{"num_hidden_layers": 23, "norm_place": "pre", "norm_eps": 1e-05, "attn_scale": 0.125, "tie_word_embeddings": true, "parallel_block": false, "init_std_qkv": 0.0413, "learning_rate": 0.0118, "weight_decay": 0.0, "decay_shape": "sqrt", "batch_tokens": 131072, "max_seq_len": 256, "dataset": "wikipedia_en"}
Each number is 500 + 40 x the weight over its row's rms, rounded and kept within 0 to 999. Layers, rows and columns count from 0. Numbers have three digits each. The size before them is the row's rms in percent of the matrix's.

# o: layer 20 attention output (transposed), 128x160, rms 0.0514, rows 98-127, columns 0-79
# v: layer 20 attention value, 128x160, rms 0.0413, rows 99-127, columns 0-79
# up: layer 20 MLP up, 640x160, rms 0.0589, rows 0-8, columns 0-79
# down: layer 20 MLP down (transposed), 640x160, rms 0.0593, rows 0-7, columns 0-79
o98 083:547524479523452478526511512465505406531537483468490477475455466504531481522588510495498496495494422550504485524517568442598526440517552436493512533541569550521471487524562562553530518438564480550457451572534514501406520475494425535501521475
v99 096:466496503453507498524461473413485458506576421461512453475456554432479477507452472525480479445554491468515522531581618452588522416529461478500462455448536525558531442433452497478460521477518526496571457533471596490538516512453550535434529483
o99 092:491461510443493537529513469537560546426518474589492480534447464508485457522503477445473576519526482507511502581538498560561501545494391479491518553454486525465410499522599538475512499437508548500525499494464437434441514481522478540482524508
v100 091:453421417451524464539487538542443544481454491489519441488504508502551454525516596488478481511535499492448577444574455594474448490490441520465464391523525453499478525483465532483500467555561520480534450525522508508506520425473507462434463457
o100 086:456531531562536548482462510484550538504525460408584468534527476431479552510458519441476448556537471541445547450463529466505581499525502498479519533466412502584483513445566396463442408541492539482495479543576520485451488501511465557521553494
v101 087:424552518476531508553453492486455512513481489444463446525532475517516469497545529524588478468519454488456482455504487553507511503538494375498548543522499465519486521480531527525526423520545490514503476507464528456469490396536529472528465536
o101 081:548496527570439471454552544480488506508528450543501535473569538431469444498535537459450530534466530586479446486461550546488501471486522540485513512449511489491426557510453496519481507483407477457474499467545478565551506486478424385508530497
v102 091:537393486506470446466519476503537489474483517458462481461522505488500589462471569446551453546476490543529461495493525519526570498446487466531513467545545522475499462601464483541515535488541487457497495506480477544536469528529465463495431522
o102 097:467456528507568541572522502534515526482562536461523540469545469433524497516437506593530494455505425438483512379485484502507533496494567477520505523432472481533575520500426499574481497527508521564438409489551558546551595491534457533472448488
v103 088:484527474420468520473503540508468576502487495462498508523450533563473515492661504475528503547531557504474519505472484501485483548461497494416479430489465543457511500504501467514458494471468594514471486455470453515490537489460477477544513493
o103 084:526510539521554514520522500488495483436454518422544467496433498478474514550460457512501467490489539486475564490499519484566525576488503492516507478427453500445494536486441471469505540473491578535519476513473508569498532522495445499454523476
v104 084:538489481549484495477505566454484550480467506493462450582569511503478586561453447557495421533537520546481552489551483553482519466470560510491510469503510483447554475505494530517480492529464526458497485539572398529504547511472447558485450508
o104 084:455509517543485485510457525513446505498462532477447436467504502500558585463482549516457506483443468517499511467471507543480519455565491465470420445484466538496439491404483465435472500512501500535459518468502517430483468538556493527520519516
v105 096:468522466475447508499494512487526449473542441546436429518518544465504551513454488502463511532513511484439538536462525487520533519471396479495486541514509506498497483560527542586450559503456519475535494463533561551524455465519510522407513496
o105 095:486551542448553449493553529522545522525494501499509526495448465485512526519515485428467514521511477511480474514570476483517466482560528565597507523432607508548481484438491497438528469541572574470525499483583449476520449424418503502497487451
v106 090:523574489491516443577481508455554525581574482539517513562441541432484452531480538451491433528501523499472468508554483475503526549453469506505481483503534493474527555486527477442519566471486464517496492442528439486612556485427386497506532522
o106 083:497455549492514530494514484479507502546490581533498464455521475545513542499451571515483486514498446478471530559556584450536494496464525487442475466485447518479550515507515501489504526601491527553465530517437456459477509483535531511444579432
v107 093:486552580442492480457462541469541467601479401508591536468555516535532496463462464487480532539494529487535447468544585533534476520482500493502454515513498454521471510507546517468553442533536477540488544520445522486422472518431586474537505429
o107 087:488454492458444586517511524525508491501460527502467528430395515559436455515589523481503492564495531567476456500541482526454446450528507543551497516522520501609525467505551496500511505472514463463563493490469517450448502459470476537566459511
v108 085:446515539540442459488569481553514528567493509477467569442445469527456443449546447524425531528559521520510506489524511528452512535501493518495481452465473554441528495524471503487512546505472498551540429497502496521534488508516510478539494531
o108 075:512522495511540507536511521496525453455482506484486491555455539551503472537462470516464485578546521507563456465524515513483441525477541514543522493464483542560527525498540465490513450446505468514492516487491537445499416583560542486438560394
v109 098:456505423517476538513497500518398546460512456441457511426564494542561478530577552518455594517517478527561439507481451468499447492485496454527493463514502566505435500579483521466474439521460502579546506492558512511456532487559459515490486537
o109 103:500568507463497506503556505522481467484541444512523518541528487497474551476494541557500470527494465575468516525469461545559550441481555571483543513507471527419536482476434516480446471501527537558541503470529505481467491584475587512495493521
v110 087:557572573431504525558467451511540410487516524500456592478541552492470490476561467455429516473569511464554512474480568486484490499511503468461416482490491530493551434541541521489429435444479519519491454564476500544531531509485492507524504496
o110 082:629547449458404532556471447508498470416545520517528516542457480512497487496466538525496474487506496521518450520523499554475495467489534504503480467511494555489536511528523493449554543478436509507512471544468506490548501482481540529418437509
v111 089:494479587581494564519559526455534480454491587450517526515566476449504537456430488482486528485476523421527454453546546467496489372532537438476493444530465470509479506494471499479486491509486455446533515443580489485505451577623521496575460514
o111 085:507489456547501409485457513514507488530565511583457538530557528513464430516535580494515485431492533427498553532543490509429529537544557465447443527535499530474505429511482504458551478462542528500458520487503579520459530454463535494497458456
v112 090:488496512497530558361475514442505512569444505449484529444488505446507526490478489506504442543476394528548557538506475506472481553529455444486507536448547505489512478500512507575480489455475508471548515511469448522488589510505546496449495470
o112 087:571439446467543460435593548469473522442495462484457475508496476445494573520483524473484457492495478449550451487537551496560518476414510559551511463542516474522513488403497504519465586432482507460560513555465491479471457520565526537439480495
v113 098:496498506576484488502460558503462530479506456511512493506462555513503521439499452497490526457495469411512536545492566517525488478518466467523519499494480482476519449556505526519507525429540518514507523397501578504524489597448536505483459515
o113 093:548455486495447462535494549548510619506517500503490489487474481565421493506563412485515501488435480492459491467519473538568472547439475541500499486494612482570444442504574516488475572411469542488510522506467553463574559508525544452557519525
v114 094:535460553519483521581473469527437369489457510519490477556487441431503443524492510502550486502515573473524520459480492562480542409462465468499456569510483581503559538478540447535474536438485497502526599514400472458527489503530508470505476469
o114 094:507536442567440494486557631447516449490562421489484464462554509566516511541518474504523507540458479489570497497547573457521480486470466517582517507532482458470493540528490590545563536409507510505466566517554511463572502475576467581512490445
v115 083:608550472578477512466538511561521488504528473540506489437412548517530568507474480457538474530473521493506481536396489502515491528484508521481476518506534537446553525494505503521428565493465550521525447472477519431506523476550502497526542418
o115 079:536481544466509445535434582423532600525490518464501489496571500461509506600516504538540533530557541524476499470510548455507476517463454569462551409574529474492532465473469519503517522467510500512497484514458482473444486524539546509380500498
v116 091:534496549497485518606522428491502505523504520497495485503507517479499513532506438510461482506552528504509530532563479497507543518519458532472553603461494476458546540494500489462463516502480523416567516492560517497510515459430625473487501619
o116 087:484431525507517499547484484520450487472541480584510459487469444548488534401503502491572501454505527494496477550531579541511477496563549489536545508464559494509521543539455548497470475518392521499457480404563461476457483469537437533461476483
v117 094:494502426557492510546505477483447501468553464510520527466512473549486442469491499496527491495389468514483547466466445571435476498534460437456500476451486534488515535541517494506487545540566491521466530511475481499480504435461454480469445462
o117 101:532524505409474513551402478511468513563471498421478491467551495487488556476430488436499474509555479522479446528422516502479531499448484542494494507502470498455584495526471531508465484507504454497462520511560456529480473556551494422518594495
v118 089:492520466510512404499421548454515512572530569523547428559505482527541525539473486459492520553538463492507461513547443507527520524531514488457539491465507525517521464512426553516498471507480568447503480503521390495517477532519484515490503500
o118 093:550452566476423544456516408571487532533477530477494499486477476468565502521451510477537496523457463487507562417476497500550403541576508508443517504488403484505468516512507462467556500598510491499508531501495500448448490524441472491555471487
v119 094:399463506512473449466518495487522558476499471498520514556444506495464448588428499500520478530483459576493480448509424561496501479470465497450527510492515542490473496530513457441524509474529499531484599588494495490503519514521464496482514434
o119 092:460502478501457494542476544436438495514512439490486533449526525522521530407489489421512407488456454484502504508496475488497522483535568494451531505535492527475492497504462544532508520458541552488500491554476522461558468538570565468523504537
v120 089:521443552509474558472541523546562456539538475454487538497469406509494549497486531576562438489460470523531552480529468445486509553462560523523454530486476551474524527456599576527439422442540508534476499524504508498480445472448513475436453475
o120 088:488510532496416465485510556437515445538468509464562444506417580412484517526567511504469466380434473463484471519492485492460568526460541502510433467499519556555505545485475565506451504447489459469480507480484509447430505518540524456432499482
v121 088:554429441508518459528487475438514587529487552585512411474502472503541556543468520546497453441478489446498506444541454471415442545543516481494533552461521544540532436574509497541485491535524444581493462496523507521516522531548444397536549469
o121 084:517473498427481513466490464504451503525458513521474508479537545480513558485440500504534523538504560501509543486489479539496464544479523374478464458549523515497445559544474459499519461594545510471514549576495514510505532490513472477516497485
v122 089:542542504545498565486461508496494494497543447405440428518498517515471512556529502500507526478514559448536544463480537462515519411538478501573444561498473489422496508513493558431506555459436529494562499573526507508532489508560514452476512489
o122 092:486484447484506467508486498453564530495510511534488486530538491547526435542551490519545522455466564558497488574552561493479540526464456480488534571441539514495490440519509442466523517485457572484461556465410497422501536508507534586436548427
v123 097:482529447491478480474479514448545480505413483488423505552417495441514464604455462502504507559460516495494433463552490469576497526480532493505469463541509502562478472465480442492481447525469553513536466453522501510524481517506565396474534524
o123 088:458446581514532594492493538450472457446566513547411477477469526568511426494470523493505431489455434472482533508496490530502500497532465446455537520547492487484420445458464461495507511548559559499532488526456576449495518520540439491449493605
v124 095:565475511539483545452515426452509500448477457496473499587573404494401544489531468527513469554511517468437534446531444527519569511525486562523553503455446541389515517519493505507493543515518498448504541531516485509501471501477463490479495499
o124 086:528520441524586491519496468450477497477534498487491513537497540473542602488501493508484535430559523509526479456503546465475480508496527453492503568515499462449490482510488525500495551572389523508355566469407515461472471495528552501497467448
v125 099:486470488423502462438500494494542429458472536583489465595537431463527583484532545550532463474506514455596512506502509410498431539420487570520509451501470472478451551489491474481514450540517543511425511555495447460522506481571501494505434587
o125 096:514497482461465523522472493485508452568497494573487454464509480472542534515531550409515406516511535445578508538472432484582533431580517476455456533489501569473566470469475424531462513584469526583479502521517455574473523470464492450501443473
v126 093:527509540476486466450533475433461481569439531514500554499501547492506467535485487483468434506472471469467468532442459548501512488565430506586456518539481420468518538486573517531467479487462568498463498454543526421520512549499435511523524494
o126 091:583568493541539520537464542501479478526495541427530514470580461506502484501486470541526481530485483467461493457384530547455535448474552521473507547496503504466407479563519449525559508537518477482506436475482550544543571474585499513449527533
v127 091:540501478551534558529522477491520489474468493425502514531528540533568499433530557467563424499509472560480511430446510454405462472528497500471519478486536491538493484544468508465595538495526479522451554474504457505446454580551414497505449583
o127 086:446456464543536434460392525538481547540572517513483487606587454432467525481426500471502526476461474454516416450490394507508532528461552537520464489570435512531525526496510472504473507390451484537538516552464499556512560460465538506536483468
up0 105:528505529523500532427545468466568469483535464481510477413519556479469515526497456526530536478522441473541487547423493516511442475513463526496528458502505502561480571513477536507513583469550480429544452444489430490504528504517493523571482397
down0 105:512506546445467478556495562514509499528443539459458472551545463495511502528483552491516514426408454485470490522491475486446551538497490465513569528480492462459526465510470518565482507488505486582484613460435478486480498522535483427508533603
up1 098:398467457472536534554510544574521499587486439533460498498529494549441460428507456449566520581482526587483464496494473539520548533476439466425456459483529553486456473502521497502514506523477522579502453513467524524526531512559503391561482527
down1 082:405559441460635496505475516511522535502407558499568485526529467416493528477554460493462443484455456516472579500510512565504527507505517565477539534491507510549443480544530512504505482574537611489520435449521463452483508443467519523463504445
up2 103:475427482459506500494502555527508427535599562520573490525466430471492554544429486603538535464499483514526481480420561491526480593516481521541539479479480527517397472423446532445440514535479470495479502476526515529504476497494503467534553513
down2 100:558483509466520447505466465487537483536492413549468509541502562522520442503422544525466503523506426502488479568481469508574397444531447510544522553469426475491467551502488510465454557550476402484459573482493542508456503554383504523478492484
up3 094:560503574462501504456525505476479559538523497539508534456498417513541569509464509578519456499476550452488515453546528550429458472450503448477495491457496536516483510604464502440461517476471539487457414551621536476464483510535524515469418494
down3 097:463527451467540504470497522525477529518435468504478467512515448545397550427521538470491403499435497474473515583501480404553569522491562498470508486433469483482468508526467522584478507490470529537497569551492463377458520507549531525527511477
up4 098:578513505490548573524512424536524487504503479584496428495432525458507545506527543532503480533439466529528514475496506471576521547518405460501541523540533472530462479516442503542496492520510533486507500377461461533509571495450455503498572533
down4 102:538454572529517485463542491557498476458412559478468503503465510476452458550556511463490459500558470423535575497529532517505414480489469553495494575457467498473450481505507457549475426415453515488482488471473529552494499484442468483509515464
up5 089:579570514499516514455567514497520462489480518508472546505588494552482440495482474546523497555504538485493537486454564518438466463525421497517520421506462521493456478482500426451487522551465443431489491440477410483542535475494473525503525530
down5 092:511500486499542426495423501505556504546479445462510528527540502439500450486487560512485443529482542559535494469454470571545579506508558526470547474565512547502554480555568509462417482546506492435466525499437480438450502485510537473494527480
up6 085:498489517418557498538432452539500510519499447479436469544498499584480550523523498491556529498537475529540441462533529492429523522475506477484520533413435506521491466444484486511497520464514534552456520505503529468502528538507479475474449526
down6 080:455482520484558475554515498552471510478523564420505393477458542451479545451512470471417497539524453521468491450457457520476513481511443526474507502493519515597438497459516522502492450444486514556498468531452511502522485431468459527506477487
up7 105:505443439554509474488474478506450499539536615534504521448549476502448500514512502521555521487460488406468465551550458530472507464483508507502485475489507428506554525480401506520519490465503602454497536548477474470512474502568541508532422455
down7 102:483517574541489541478473465528405444536600529467490517475500471599581481386430472444491489537539515474558570626540490477531481454495471439504480500470459491537493493520532425475484534432507520480491499460489513475502538516478453515492488469
up8 095:472473516466513506428450444464423536483531532482498502420450431533522434549483472444404484434537518493483537505458537458441547480520549491562502468574410398510484508472473494500511468498506515466502499482505471479484490520584447575448444552